Weights of a small GPT-style language model, trained from scratch on English Wikipedia: MLP 704 SwiGLU.
Each number is 128 + 32 x the weight over the matrix's rms, rounded and kept within 0 to 255. Layers, rows and columns count from 0.

# layer 4 MLP up, 704x256, rms 0.0976, rows 271-288, columns 128-255
[[185 135 140 109 209 134 121 106 119 106 130 149 149 144 172 162 154 141 110  82  91 123 100  76  43 138 160 176 141 109 143 109 144 156  88 108 134 134 150 150 136 188 105 174 188  77 160 120 155 108 138 151 129 111 100 153 183  87 136 110 151  97 143 144 160 180 105 129 128  84 140 142  88 130 153 134 121 138 166  83 179 113 120  79 122 144 114 136 153  79  84 149 162  84  81 136 111 153 170 118 207 133 118 171 156 109 156 126 119  84 154 128  91 103 175  91 145 105 160 137 117 146  90 166 121 124 115 121]
 [129 100 149 118  93 161 239 149 138 108  61 129 148  90 106 136 133 112 178 117 154 113 151 133 116  85  77 138 139 154 121 100  64 111 135 122 152 134 122 145 185 111 140 135 156 141 105 149 159 132 114  95 125  90 140 103 136 135 119 170 139  73 168 143 106  83 129  85 111 177  70 107 133 122 127 139 134 168 150 180 134 196 191  91 132 135 127 119 105  58 128  63 184 158 108 104 100 123  66 100 157 158 161 117 102 108 115 152 164 111 140 122  90 162  93 149  90 120  91  52  88 172 143 131 119  90 179  70]
 [123 101 118 145 112 146 177 123 215 126 185 108 171 147 117 154  52  83 135  81 158 135 149 116  56 135  61 120 165 121 110 131 172 101 115 107 143 120 155 141 108 121 131 142 149  92 126  92 118  60 152  94  85 130 118 123 100 129 153 152 159  98 100 136 150 112 112 117 120  92 139 127 139 113 166 142 114 140 177 137 116  97 122 113 100 168 146 168 153 119 151 108  86 139 108 103 165  80 146 111 193  84 125 111 110 133 161 150 107 140 149 124 127  96 159 148 160 156 119 152  77 132 126 103 122 136 129 132]
 [166 105 150  74 190 157 141 118 121 112 163 161 106 154 235  90 164 116 118 118 108 120 123 161 128 140 143 179 116 150 129 175  98 110 196 113  71 140 123 122 157 123 110 206 160 125 183 155  96  94 122 187  71 107 159 131 143 147  81 172  86 136 131 148 109 106  83 117  83 103 102 101 100 165 181  65  91 134  80 169 112 141 129 144  95 141 141  75 152 177  85 112 147 141 114 170 127 148 173 154 139 160  72 182  97 133 144  89  92 131 197  61 179 119 177 108 176 156 132 105  99 101  93 140 120 201 124 177]
 [153 139 127 164 155 157 106 123 113 137 128  82 129 145 222 115  89 112 129 152  87  81 139 135  98 180 100 180 168 164  91 159 136 113 108 145 141 123 127 117  56 131 165 111 100 168 133 162 102 158  77 117 121  95  95 152 127 149 187 150  76 111 126  43 218 120  80 130 120 117  88 106 118 149 103 124 161  99 182 119 157 117  95 141 129 192 117 143 111 148 150 179 123 105 139 176 137 109  99  65  45 116 152 130 107 125  92 131 130 102 100 181 119 101 127  93 174  98 123 120 136 153 167 167 144 143 100 146]
 [140 171 185  82 172 153  94 166 158  90 122 164 120 110 105 172 164 116  83 133  68 143 124  70  39 141 193 107  62  90 101 123 222 150  91 155 129  45 121 180 112 101 171 169 119 155  72 152 153 100  75  88  85 136 100 150 102 145 163 188 156 140  94 121 175 109 120  82 142 135 115 181 200 134 104  99 147 120 137 146 157 140  85 147 116 125 160 119  84 151 153 134 112  65 202 129 148 124  99 106 166 147  33  97 117 108 163 198 120  90  77 121 115 168 160 158 109 125 136 124 114 126 161  97 155 106 147  92]
 [ 98  76 160  99  99 123 176 129 164 122 167 174 152 154 158 153 189 103 118 133 169 119 177 145 126 178 113 146 114 150 144 160 103 129 163 173 151 147 133 202 163 102  91 106 163 137 141 140 113  72 168 164 105 184 106  67  50 133 170 124 150 162 133 107 106 137 160 168  70 149 125 105  81 122 143 191  61 172  96  90 183  87 134 150 124 139 107 138 128  86  94 128 153 184 120 142 147 118  73 124 122 170 148 191 163 177 149 128 167 162 174 213 109 107 132 151 173 116 102 117 120 192 141 138 124 162 134 144]
 [ 97 123 157  87  95 119 132 149 175 148 165 185 129 123 217 118 125  90 126 116 101 135 124 137 158 134 147 144 110 104 194 155 167 146 108 120 137 150 103 137 100 149  73 127 116 127 123 135  90 160 135 104 112  93  66 159 129 168 184 122 140 164 122  92 161 126 104 169 169 136 168  92  64  92 211 103 176  96 120 115 106   0 122 132  91 140 118 159 119  71 150 147 103 102  96 163 101 110  96 148 133 100  52 155  87 162 188 111 103 142 117 105  86  67  95 135 164  76 148  74 126 156 110 103 100 208 216 156]
 [182 146 158  60 185  92 115 129 116 139  99  70 218 102 152 102 146  51 120 156  92  68 214 161 115 218 231 100 136 115  97 122  68 149 124 136 150 160 141 123 179 143 158 120 139 136 126 112 140 126 193 152 144 177 135 132 189 115 128 139  50 102 196 112 180 180 121 122  99 151 148 122 146 181 137 140 136  26 154  79 141 191 190 178 156  91  73  93 149  99 122 101  75 102  95  61  82 140 148  69 169 168 163 107 162  99  55 108 119 137  75  93  85  75 152 139 106  90  93 132 155  78 135 159 118 176 151 124]
 [ 99 134 122  87 131 109 158 147 101 140  98 100  98 106 127 120 113 118 163 157 139 153 164 108 172 150 177 165  62 189 104 101 144 138 117 122 131 106 163  84  91 126  84 156 145 169 147 143  91 126 120 123 140 171 158 139 139 105  96 129  70 133 140 127 147  54 150 107  99 102 132  91 124 127 143 100  86 113 118 144 166 103 166 136  82 100  87 127 214 175 161 125 148 130 155 170 135 177  95 115 127 187 156 157 148  62 119 137 158 140 134 139 135 151 184 143 145 132 133 145 125 146 151 148 134 170 146 140]
 [163 108 168  52 121 127 164 100 115 127 202 142 133 109 156 147 112 151 123  82 112 120 109 149 146 205 135 111 162 130 154 114 138 134 118 175  85 114  89 168 132 136  86 124 147 150 136 138 127 141 131 124 105 115 134 125  78 153 146 122 156 142 140 144 133 123 151  84 113 155 193  76 136  72 103 122 133  68  89 146 130 151 133 125 146 153 132 147  97 147 151 140 135 127 118 171 160 145 114 132 121 185 103  87 159 128 146 151 173 145 145 128 129  88 152 170 224 138 141 129 145 181 135   3  89 145 120 155]
 [163 187  75 155  84 127 101 133 157  91 121 111 138 102 143 107 134 128 147 163 157 116 159 140  97 116 117 104 124  91 183 124 120 131  97 141 102 146 136 152 146 118 118 159  94 114 187 123 145 131 108 110 111 113 116 123 136 117 123 179 126 108  96 107 130 136 135 165 132 148 133 159 124 100  68 137 129 124  67 102  69  97 131 113 134 117 108  95 116 155 181 166 116 120 105  88 118  56  92 134  95 148 126 130 184 114  73 197 141 167 108 129 114 174 172  91 189  67 116  42 144 142 170  93 140 202 189  87]
 [ 81 129 127 117 134 128  87  90 157 149 133 127 131 131 131 103  74  93 163 128 126 158 123 165 168 157  88 130  90 126 131 108 119 105 144 128 135 132 135 152 126 144  79 117 122 108 131 120  74 137 168 111 117 149 113 113 130 137 100 161 127 144 100 166 137  89 116  95 106 126 128  93  80 107 108 139 126 112 149 157 143  98 103 182 121 122 164 120 126 102 153 129 168 141 133  97 107 117 113 139 186 130 104 113 116  87 120 108 121 122 133 127 160 157 137 143 129 137 149 114 177 136  83 104 120 113 145 127]
 [121 122 117 181 115 110 145 184 186 111 141 117 124 121 122 154 163  99 137 106 136 154 153  83 126 101 119  92 130  85 103 176 170 126  92 150 111 113 119 159 135 139 174 145  99 144 176  90 113 112 103 126 148 165  93 147 127 156 103 113 143  45  97 129 171  92 105 159 117 155 112 145 139 136 121 129  93 136  84  76 135 138 106 125 129  86 117 146 141 132 116 114  97 138 127 138 140  98  83 138 149 114 156  79 146  76 164  97  56  91 123 107 168 137 148 104 181  93 155 109  70 135 117 144  96 114 168 122]
 [119 117 130 136 150 137 165 160 139 104 121 100  66 164  85  88 123  75 156 181 129 126 158 136 141 120  90 110  74 131 164 142 108 105  56 112  94 158 117 101 136 170  84 139 141 130 129 133  94  91 103  64 169 117 146 138 117 157 145 130 128 114 115 119 102 119 190 170  84  80 168 200 141 139 130 132 154 150 134 118  71 150 158 169 167  74 141 101  87 114 134 155 122 127  84  96  66 132 176 127  67 204 138  95 116 125 102 123 122 169  92 149  82 141 147 137 150 171 148 145 142 105 189 103  93 139 122  52]
 [171 158 159 135  88 104  96 149 138 115 119 129 114 172 111 114 108 148 111 165 133  65  97  96 129 167 126 120 117 117 104 142 147 134  99 100  56 129  97 148 119 152 161 133 116  96 139 145  89 110 125 154 191 173  90  69 133  99 115  67 135  86  62 137 141 150 166 116 179 117  86 165 153 160 135 153 124 105 159  91 100 155  97 120 121 131  68 122  65 100 139 126  70  37 123 112 189 158 134 135  84  98 121 111 169 107  77 132 117  81 103 122 133 115 196 114  86 124  68 158 111 114 101 146 129 143  86  98]
 [ 57 118 152 182 161 186 112 116 116 131 156 135  95 153 215 166  84 103 153 152  63 106 120 136 109  72 115  87 162 161 143 142 116  83 153 166 153 144 173 129 114  93 153 164  92 123 134 127 109 159 142 112 176  84 117 146 110 150 120 109 145 140 134 124  79 159 154 110 122 123  75  98 151 164  89 106 168 154 110 164 103 118 125 116 121 117 116 126  94 109 119 157 187  72 141 120 100 131  68 158 145 117 108 159 122 218 145 139 114  80 178  79  91 100  99 136 100 133 132 136 120 120  77 152 104 115 152  91]
 [147  98 140 127  85 153 134 164 158 127 118 104  86 168 122 127 162 105 140 118  72 169 149  79 120 175 135 166 168 120 144 103 222 143 139 107  97  72 111 192 115  79 159 104 146  83 128 129 105 174 139 118 162 104 168 140 113  93  94 119  96 170 111 151 128 157  92  89 137  71  89 155 115 139  60 107 158 156  94 184 121 147 142 119 107 100 105 140 159 131 135 114 139 154  74 141 145 131 181 122 126 169 117 154 123 148 175 132  48 100 179 125 116  64  87  71 128 151 157  91 114 140 112 119 129 138 136 135]]
# layer 4 MLP down (transposed), 704x256, rms 0.0886, rows 271-288, columns 128-255
[[135 129 107 186  75  79 137 122  94  89 109 124 149  96  83  64 105 113 153 139 152 113  88 123 172 139  91  68 144 140 159 136 133 147 176 105  93 141 113 168 150 100 159  93 119 138 137 111  87 143 133 100  97  89 111 115  87 129  54 135 128 112 146 147  80 110 157 138 106 143 133 115 154 165 139 113  73  78 153 145 150 146 108 117 111 139 163 114 115 124 140 140  91 127 147 115 104  87 106 145  92 115 170 110 120 121 146 144 139 169 120 126 165 135 106 132 176 157 103 155 126  97 125 138 156 101 119 162]
 [155 113 100 121 161 130 127 120 148 166 145 110 133 171  80 181 127 121  76 111  82 145 131  91 161 147 108 132 162  96  82  96 120 137  97  77 133  90  97 156  93 102 100 175 102  19 123 132 151 102 174  90  90 173 106 162 157 111  86  97 144 181  94  76 135 184 181 134  95 140 106  42 126 115 166 118 155 131 164  64 122 155 127  82 157 143 212 111 120 148 100 121  93 110 187  72 107 157 108 191 142 117 135 218 135 195 167 135 119 180 155 108 147  66 145 179 121 101 151 164 186  79  92 122 120  92 154 162]
 [178 127 128 135 135 131 124 135  87 148  76 129 118  88 128 117 112 116 117 112 140  96  91 123 129 133 162  84 137 132 192 163 126 138 181 117 118 159  90 111 154 114 143 160 159  69 194 170 113 146 141 108 122 101 183 165 100 141 114 110 111 165 173 131  99 133 179 140  91 120 157 125 140 113  92 149 149 113 122 131 141 132 151 153 116  96 164 136 133 160  82 110 139 181 134 120 149 127 125 117 106 191 140 157  94 128 157 113 191 117  97 115 105 105 121 134 127  92 158 104 154 135 128 125 107 140  64 110]
 [136  99 151 144 160 105  89 144 108 106 198 184  77 114 108 110 136 150 220  58 104 107  97 132 104 140  96 135 157 138 140 109  70  71  93 133 126 132  95 123 126 132 129 156 147 111 145 228 118 117 192  88 115 109 161  86  97 183 103 117  99 122 142  75 147 157 118 151 142 153 145 116 148 121 109  77 115 162  97  97 127 149 145  96 130 105  75 126  88 111 106 150 138 140 121 114  93 163  95 105 128  86 141 139 174 109 124 166 108 120 181 153 183 138  97 130  75  65  99 116  72 186 114 156 112 126 123 169]
 [102 116 170 181  81  88 151 107  82 194 123 113 125 159 127 140  92  76 113 147 167 150 127 131 152  94 120 138 113 134 151  62 131 129 101  80 150 123  65 147  77 168  93 170 114 129 120 136 125  51 157 139 132 192 119 161 123  76  64  93 181  89 157 159 119 160  81 157 130 169 150 144 104 118 164 139 202 145 157 136 105 143  87 204  98 106 137 147 136  59 148 142  87 101 221 151 110 108 138 161 133 186 138 177 130 127 150 110 169  74  95  70 142 220 154 136 150 111 187 211 140 123  97 132 131 102 171  54]
 [137  89 182 137 208 145  66 175 117 151 176 187 181 153 126 144 131 203 101  96 127 141 103  87 127 156 137 140 184 161 103 113 132 160  93 163  88 100 138 180 137 153 131  91  91 122 192 172 135 112 142 149  67 129 103 138 171 149 148 153 154  75  87  96 121  84 148  59 148  84  80 103 114  93 126 109 131  86  63 143 194 107 130 119  65  83 187  77 133 120 110  90 112 111 157 109 163 154 184 125 137 109 104 137 106 108 108 127  62 129 156  93 161 174 142 131 162 106 147 130 178 166 136 135 142 118 112 115]
 [113 101  91 108 143 131  96 144 112 140 165 129 164 152  70 148  90 158 125  94 142 129 158 125 117 111 100 108 141 154 172  75 136 186 132 128 133 154 151 118 129 134 109 171 167 106 143 121  98 116  91 115 126  33 162 146 184  40 137 159 152 108 135 134 132 137 126  68 171 137 112 167 121 132 145  65 173 138 119 120 153 120  98 110  82 126 124  93 180 143 160 184 134 116 129 168 141 171 147  90  82 166 161 117  98 173  67  68  77 121 104  85 120 117 194  98 156  75  87 104 192  93  81 163 130  99 173 160]
 [125 149 167 164 134  69 165 176 100 149  90  83 101 113 137 157 138  70 138  40 128 165 182 147 116 143 104 188 113 144 110 128  94 103  77 107 168  82 113  93 145 137 155 133 129  22  99 112 149 141 146 158 113 162 128 100 100 177 143  72  68 108 102 149  51 135 118 134 203 143  74 150 134 160 192  97 110  91 151 111  60 137 121  88 100 206  85 110 178  93 129 142  81 117 154 122 104 111 211 159 113 135  86 112 138 143 129 105  76 196 148 108 106 154 118  56 186 106 153 147 157 155 141  78  94 167  93 163]
 [171 130 125 201 164 126 125 164 116 126 110  43 173 161 168 103 151  57 106 133  30  55 157 135  88 185 210 133 105 159 140  98 147  90 152 195 118 130 177 152 168 170 167  93 139  91 161 149 140 114 139 170 169 176 145 186 152 118 122  88 119  88 106  97 132 169 163  90  85  89 100 131 117 134 121 156 139 101 155 144 119 100 153 156  82  99  95 145 158 134 121 132  83 116 149 103  84 120  52 107 148 108 162  31 187  85 109 150 130 117  94 122  66 180  72 175  97 131 154 155 186 104 136 139 103 157  96 137]
 [110 105 142 118 157 151 196 129 152 150  67 140 100 126 156 116 150 128 118 148 100  80 163 151 149 145 175 144 137  68 131 123 135 131 133 220 169 153 123 127 146 157 122  76 155 135 117 104  91 129 125 134 193 140 180 131 148 135 186 129 126 128  95 135 145 177 119 111 161 162 134 112 126 151 158 117 121 152 145 121 139 103  85  85 149 135  77  69 121 153  92 109 106 110 125 108 108 137 123 113 151  82 176 109 101 124 155 103 129 142 116 100 154 110  97 111  54  80 140 104 148 122 145 111 114 128  84 119]
 [126 131 127 189  90  83  76 133 148  90 139 126 116 129 108 149  98  95 129 137 154 190 159 117 121 112 129 153 117 183 197 141 128 118 138 136 182 169  64 124 157 130 174 122 150 127 117 171 111 107 129  83 118  99  93 136 161 122 160 106  78  74 112  91 125 138 175 132 106 112 179 129 117 116 132 105 185 155 159 165 110 104 142 129 131 130 171 120 105 151 139 125 162  74 120  80 150 159  94 121 158 120 112 139 164 134 171 111 150 157 137 118 119 131  95 123  46 129 152 109 136 105 117 169 142 102 112 117]
 [ 91 127 133 101 149 117 129 148 122 101 121 124  94 188 128 171 131 135 129 142 102  93 108 117 112 110 159 147 116 132 102  69 135 153 157  96 131 109 156  81 117 126 107 150 148  79 138 115  90 137 112 156 158 129 116 181 127 114 153 132 102 215  70 138 141 171 133 125 144 108 159 111 134  96 139 122 115 170 141 126 146 105 120 157 157 115 158 140 133  97 147 130 149 103 106 151 148 164  99 121 133 136  71 126  88 156 198  87 168 102 115  67 113 104 140 110 119  84 125 116 147 136 137 123 110  94 112 145]
 [164  97 104 112 146 123 171 108 140 148 123 158 125 136 138 117 146 102 100 108 143 110 155 105 104 159  95 109 148  85 123 112 121  63 132 143 110 143  91 103  78 106 125 169 128 107 156 125 155 126 122 143 155 176  87 138 152 146 127 118 163 158 120 147  92 145 124 147 119 151  80 105  93 164 104 114  89 146  72 143 112 119 145  78 125 146 121  95  81 179 112 116  86  95 117 148 148 121 167 122 145 146 102 125 121 152 120 124 144 117 160 114 117  92 107 109 103 167 113 101 155 173 113 127 123 136 107 152]
 [142 103 193 121 126 119  68 145 148 118 134 112 155 131 174 108 103 110 150  68 150  97 137 141 144 115 107 129 106  88 117 123 132 171 130 143 129 118 143 179 170 118 126 138  86 109 119 133  78  75 119 140 128 168 135  87 123 145 120  89  85 102 167 116 100 101 130 132 157  96 111  88  97 133 163 139 162 167 136 133 108 144 209 145 112 142 121 172 156 128 135 148 169 106 165 171 134 161 107 163 134  98 107 125 152 103 148 133 121  89 101 162 127 121 117  88 136 126  77 114  88 174 123 151 107 148 117 132]
 [ 80  94  71 132 140 135  95 166 141 154  77 121  96 127  99 131 126 101  82 152 121 101 120 128 146 164 150 171 127 148 127 127 104 137 181  94 134 113  22 139 136  92 172 187  93 115 104 147 153 108 114 108 176 201  88 132 105  94 128 140 137 154 174  83 147 145 104 112 140  84  91 140 123 105 185  82 127 111 103  71 114 152 186 146 125 141  90 139 173 114 125 181 137 153 203 132  96 179 121 155 144  98 161 115 186 117  61 132 115 131 139 138 161  97  80 148 168 122 157  82 147 128 192  75 149 128 124 126]
 [141 147 128 120 104 146 157  82 103 150 129 150 114 179 158 144 199 144 195 134 194 155 138 168 149 146 134 104 138 102 165  84 107  81 128 117 137 107 178  87  84 129 161 187 106 183 109 128 137 163 106 159 188 128  92 199 122 116 140 178 151 149 168 124  79 137 150 195  79 115  67 115 201 113  73  81 105 134 109  91 162 144 147 141  68 122 127 102  86 131 110 178 178 148 126 129 152  99 131 140  69 144 119 189  98 128 122 214 134 118 111 137 162  81  81 149 125 108 122 213 140 181 107 100 153  99 155 180]
 [128 144 146  63 112 101  51 155 108 138  84  92  85  61  62  57 100 134 116  89 113 141 174 154 208 115  90 140 122 115 126 156 114 111 144  84 165  85 113 112  95 137 147  89 130 194 123 179 116 123 135 125 120 134 114 160 149 113 196 158 108  98 161 137 134 143 134  81 183 100 121 163  99  63 140 149 106  60 144  78 129 142 110 113 183 149  60 148 102  85 124 116  46 111 115  87 187 134 160 102 153 129 107  42 130  92 159  57  77 140 153 166  68 177 128  81 126 159 116 121 111 141 134 177 104 124 151 103]
 [ 70 103  89 104 151 198 182 132 155 183 132 149 131 100 124  87  61 134 198 138 101 111 111 124 200 160 122 127 113 110 134 216  83 113  93 166  89 118 126 180  99 143 177 162  94 143 178 151  82  94 152  95  73 133 121 104  77 106 152 112 156 187 138 177  99 128 126 131  35 132 146  79 120 153 172 108 165 176 115 187 179 109  53  95 148 115 182  68 136 105 123 104  75 117 161 128 121 119  78 157 111 168  92 158 154 143  92 162 160  55 131 192 136 136 142 158  93  70 126  99 117 129 118 117 112 115 104 121]]
# layer 4 MLP gate, 704x256, rms 0.0991, rows 272-289, columns 128-255
[[115 162 128 155 121 147 105 138 114 132  77 108 112 117 136  83 159  85 156  99 165 118 102 145 116 186  73 122 160 127  88 128  89 140 121 154 120 161 111 113 193 126 187 132 181 205 126 172  99 163  40 121 134  97  97 144 132 162  85 144 108 121 105 172  62 111 112  47 114 141 102 121 153 162 115 104 121  96 126 107 131 131  71 149 114 141  82 151 139 164 175 130 154 143  43 113 130  90 207  49 139 158 136 110 132 126  64 140 136 109 129 147 134 202 110 116 159 141 123 147 139 103 187 112 159 128 160 115]
 [104 105 230  99 115 188 148 192 156 123 119 120 147 120 115 131 149 125 190  92 150 142 135 133  22 131  63 168 157  95 123 162 102 140  58 154 148 134 150 165 124  99 119 127 147 209 130 110 127  80 116 101 126 133 132 106 117 150 204 182  84 122 102  84 123 163 146  60 199  72 127  87  99 139 133 109 135 136 125 155 167 149 153 115 136 173 125 110 100  86 102  77 174 142 150  82 118 163 139  95 179 115 107  93 164 142 152 126 172 120  39  74 119 112 163 148 161 136 137 160 154 129 132 101  76  72 100 162]
 [124 126  47 189 150 139  99 132 107 125  81 217 136 138 126 125 157 153 133 133 131  60  69  77  54 169  89 161  93 126 109 141  94  96  52 120 130 101 130 103 114 124 126 119 104 175 122 174 117  71 135 128 159 117  75 170 115 163 120 101 154 130 107 123 165 129 103 135 200 104 105  94 136 142 163 100 140 170 107  84  79  98  66  86 153 163 120 153 117 101  94  64 133 110  91 111 118 154  75 208 168 135  99 140 133 131 108 142 108  96 163 138 124 133 135  95  84 122  85  88 120 122 102 125 109 154 131 138]
 [ 97  71 119 137 150 169 123 129 165  91 138 144 159 102 109  75 157  87 144  93 153 149  51  72 162 169 157 191 104 137 122 154  99 137 125  92 117 105 158 159  99 126  94  68 179 140 144 123 109 103 159 125  51 160 145 156  97 108 149 136 151  98 144 129 109  97 135 117 161 130 149 119 112 142 101 137  63 139 118 152 173 117 162  43  61 133 175 169  65 191  85 179 171  92 100 109 112 115  95 145 111 114 141 109 137 117 173 181 142 173 176 138 139 135 139  96 134 160 155 108 153 104 141 110 109  93 182 171]
 [168 102  34 168 137 101 161 142  60 116 159  61  81 126 141 135 130 162 138 127 128 148  57 180 142 152 167 117 127 164 103 172  77  97 170 121 144 107 106 123 225 125 108 132 140  90 145 104  39 122 137 184  74 107 160 120 128 149  94 117 157 162 131  77 110 206  86 111 179 102  74 125 124 150 130 125  82 112  78  93 203 105 133  81 107 107 126 158 104 159 130 110 120 112 167 131 114 142 126 123 122 128 113  70  81 121 168 131 139  67 130 138 166 139 144 148  99 149 102  93 138 157 181 160 106 182 170 115]
 [159 135 126 102 132 175  75 109 152 150  99  80 122 119 153 103 121 158 107  86  77 153 110 178 127 153 139 145 161 131 104  83  92 155 149 107 106 127 143 147 114 155 158  93 133  92  66 127  68 138 205 103 113 140 119 137 126  88  74  87  75 109 131 132 140  81  37  69 128 159 157 152 143 114 123 152 143 128 152 100 130 169  81 135 176 150 190 177 163  73 138 106 138 108  85 108 111 148 137 140 159  61 112 164  56 116  81  97 113 118  90 134 172 130 117 137 119 140 111 187  93 115 152 100 141 122 167 167]
 [122  97 118 104  67 134 145  93 101 135 144 131 131  96  36 178 128 127 174 192 152 186 113 143 114 127  80 103 163 147  76  73 162  59  83 163 148  90 138 195 148  89 142 101 180 152 162 108 108 157  94 158  96 137 111  68 129  97  88 156  73 150 120 125 129 122 192  69 129 161 158 127  98 183 180 124 127 118 163 132 167 150 132  90 117 138 134  84 174 163 140 130 128 181 100 141 139 114 123 130 132  75 127 149 125 152 136 123 122 197  51 128 151 195 155 106  78 143  63 130 101 165 150 189 132 175 139 174]
 [120 105 115 134  69 113 165 117 162 100 149 139 110 146 157  82 105 164  94 124 133 135 107 114 139 119 120 124 142 128 202 107 129 114 158  70 102 101 174 130 114 118 163 138  81 116 146 155  98 122 109 148 144 143 135 171 137 105 102  94 138 161  60 135 139 160 115 146 135  93  70 169 104 125 105 163 120 176 138 112  99  76 194 155 115  95 132 123 168 117 121 203  99 171 112 126 165 132 141 138 106 144 157 164 161 165 112 106 128 116 214 135  96 136  77 142 150 207 144  96 191 145  95 138 184 149 175 117]
 [105  88 157 152 114 135 104  86 131 117 135  99 177 122 130 134 109  94 119 137 110 123 145 172 122 162 113 136 120  87 141 110 138 164 198  98 125 147  98 158 185 119 114 190 117 130 147 179 146  96 107 168 115 128 108 132 128  90 157 121 112  60 130 117  90  95 116  71 153 169  87 150 138 166 103  88 135 119 115 137 117 184 128 158 160  57 140 167 119 144 179 101 106 117 100 161 165 120 137 168 128 135 130 173 137 163 115 146 149 138 180 125 124 101 132 110 132 102  94 130 100 125 105 110 104  97  92 125]
 [143 146 167 107 103  85 170 155 121 127  84 115 133  77 109 126 136 159 139 139 130 109 170 139 135 117 117  86 118 144 147 185  61  67 125 125 105 146 144 123 148 120 134 124 126 112  97 127 146 167 123  93 134 171 165 169 126  88 101 148 106 126 103 120  82  89 178 152 165 172 126 163  95 144 121 158 132 130 116 110 124  90 165 164 191 154 145  98 132 136 157 166 124 102 118 109 142 115 165 113 120 153 184 135 117 153 162 132 101  94 104 104 156 101 114 133 147 144 141  94 120 132 139 138 150 117 153 156]
 [111  69 157  91 178 101 125 131 121 102 159 164  69 213 121 161 101 141  84 124 100 133 134 111 116  94 168 175 123 133 127 124 144 134 177  86 149  95 174  70 128 131 109 192 169  86 164  95  59 179 110 170 172 143 165 174 160  98 145 128 133 213  91 167 162 172 146 101  92 139 150 177 127 124  91 126 127 119 129 153 162 116  71 121 116 112 144 140 186 105  85 157 176  82 141 156 184 171  89 163 151 177  77 130 112 181 200   7 123  78 164 101 135 117 173 128 115  87 145 169 159  73 123 184 107  98 137 179]
 [120 194 135 150  75 127 140 129 113 119 114  73 172 126  95 127 107  91 110 176 138 120  85  90 159  87 103 122 126 176 176 185  90 103 136 154  75  36  94 126 147 123 110  90 116 138 192 150 147  91 147 133 143 119 121 115 111 161 157 107  87  45 111  98 180  74 117 144 128  93 135 123 194  77 133 163 183  92 177 122  82 154 133 160 136 152 183 180 113 139 145  99 156 194 119 161 119 213  71  97 147 133 140 118 135  82 163 123 114  84 100  93 134 143 150 153  76 127 144 107 116  72 133 101 107 132 123 110]
 [129  90 187 121 110 111 125 138 174 158 109 152 171 105  95 138 159 190 141 138 118 144 136 118 114  98 150  69 125 116 131  93  97 174 105 137 108 115 136 179 106 140 163 150 132 142 161  89  91  74 116 196 102 147  48  72 177 106 161 116 114 113 126 111 147 122 105 142 156 110 115 169  88 151 111 201 112 105 127 137  98 118 174 125  49  79  84 168 139 126  84 123 124 111 155 157 185 149 108 107  94  96 156 119 138  71 141 116 138  99 107 180 138 129 148 120 177 123  72  82  78 189  96 160 128 120 125  94]
 [125 115  73 153 108 133 110 159 120  89 126 139 107  92 115 141  95 125 103 125  86 169  72 112 129 121 113 125 110 132 167 197  96 130 124 140 205 170 132 100 179 145 113 168 100 124  83 121 104 126  89 142 144 131  92 121 117  81 146 163 129 132 143 114 130 110 135 112 108 152 129 147 107 167 205 117  92 149 138  60 152 107  95  87 121 151  83 112  95  41 117 159 128 179 200 175 132 157 108 193  89 143 177 126 119  74 127 157  88 105 108 119 119  91 163 159 132 127 150 134 108 109  76 158 158  80 138 148]
 [143 150  91 145  92 103 149 158 118 105 117  96 104 165 174 143 158 141 128 152 161 148 143 135 150 134 111 125 153  89  80 126 121  84 168 159 129 118 161 107  92 135 146 174 139 177 101  97 125 145 148 127 127 163 146 136 143 141 155 141 159 144 128 128 117 116 180  78  64 131  94 113 185 124 132  84 165 122 120 119 103 131  66 130 115 139  58  43 117 155  92 137 133 117 149 122  93  97 142 122 114  79 128 157 113  92 154 175 166 140 134 122 133 101 176 123 136 126 109 151 139 139 140 112 159 100 132 101]
 [124 132 148 111 135 195  96 177  93 131 151 152 210 124 153 117  79 130 103 124 122 111 120 190 136  96 120  75 139  98 155 145 136 170 168 112 160 114  64 153 157 154 142 112  91 149  92 142 115 151 158 191 103  84 126 154 133 171 115 172  61 137 176 112 162 154 130  99 155 172 115 148 111 117 128 121 144 134 171 125  86 101 119 120 178  87 124 124  96 122  75 149 149 115 150 125  97 105 112 130 149 133 149 108  95 180 171 110 141 145 144 120 107 145 108 121 136 102  83 149 106 170 126 185 136 111 152 224]
 [147 159 142  81 137 190 146 147 153 144 154  83 169 153 144  90  93 115 168 144  98 175  33  97 175 127  88 155 132 145  79 111 128 131 152 147 155  89 117 139  87 113 101 141 141 193 123 159 109  91 166  98 131 116 110 130  83 108 127 125 190 195  88 101  93  83 145  46 112  90 136 149 196 119  81 131 124 131 133 169 174 117 111  96  76  95 151 152 119 128 170 140 143 123 149 121 112 129 107 207 125 154  87 106 138 142 157 175 134  84 143 139 127 135 127 137 145 198 176  96 144 158 163 104 119 154 106 184]
 [129 115 142 184 122  98 115  97 118 126 156 107 135 101  80 136 146 104 107 119  80 151 118 177 126 179 100  97  85 150 124 127 125 142 125 135 136 113 135 140 121 171 154 137 143 139 142 108 138 140 133 159 130  80  87  85 174  67 118 144  99 103 121 159 100 161 162 161  88 166 154 163 208 242 152 143  88 145 145 127 130 123  61 154 141 104 128  57 138 107 115 109  94  99 159 135 146 128 113 104 174 182 170 135 120 145  74 109  97 148 116 139 108 164 124 120 171 136 120  72  93 124 153 131 147 157 134 146]]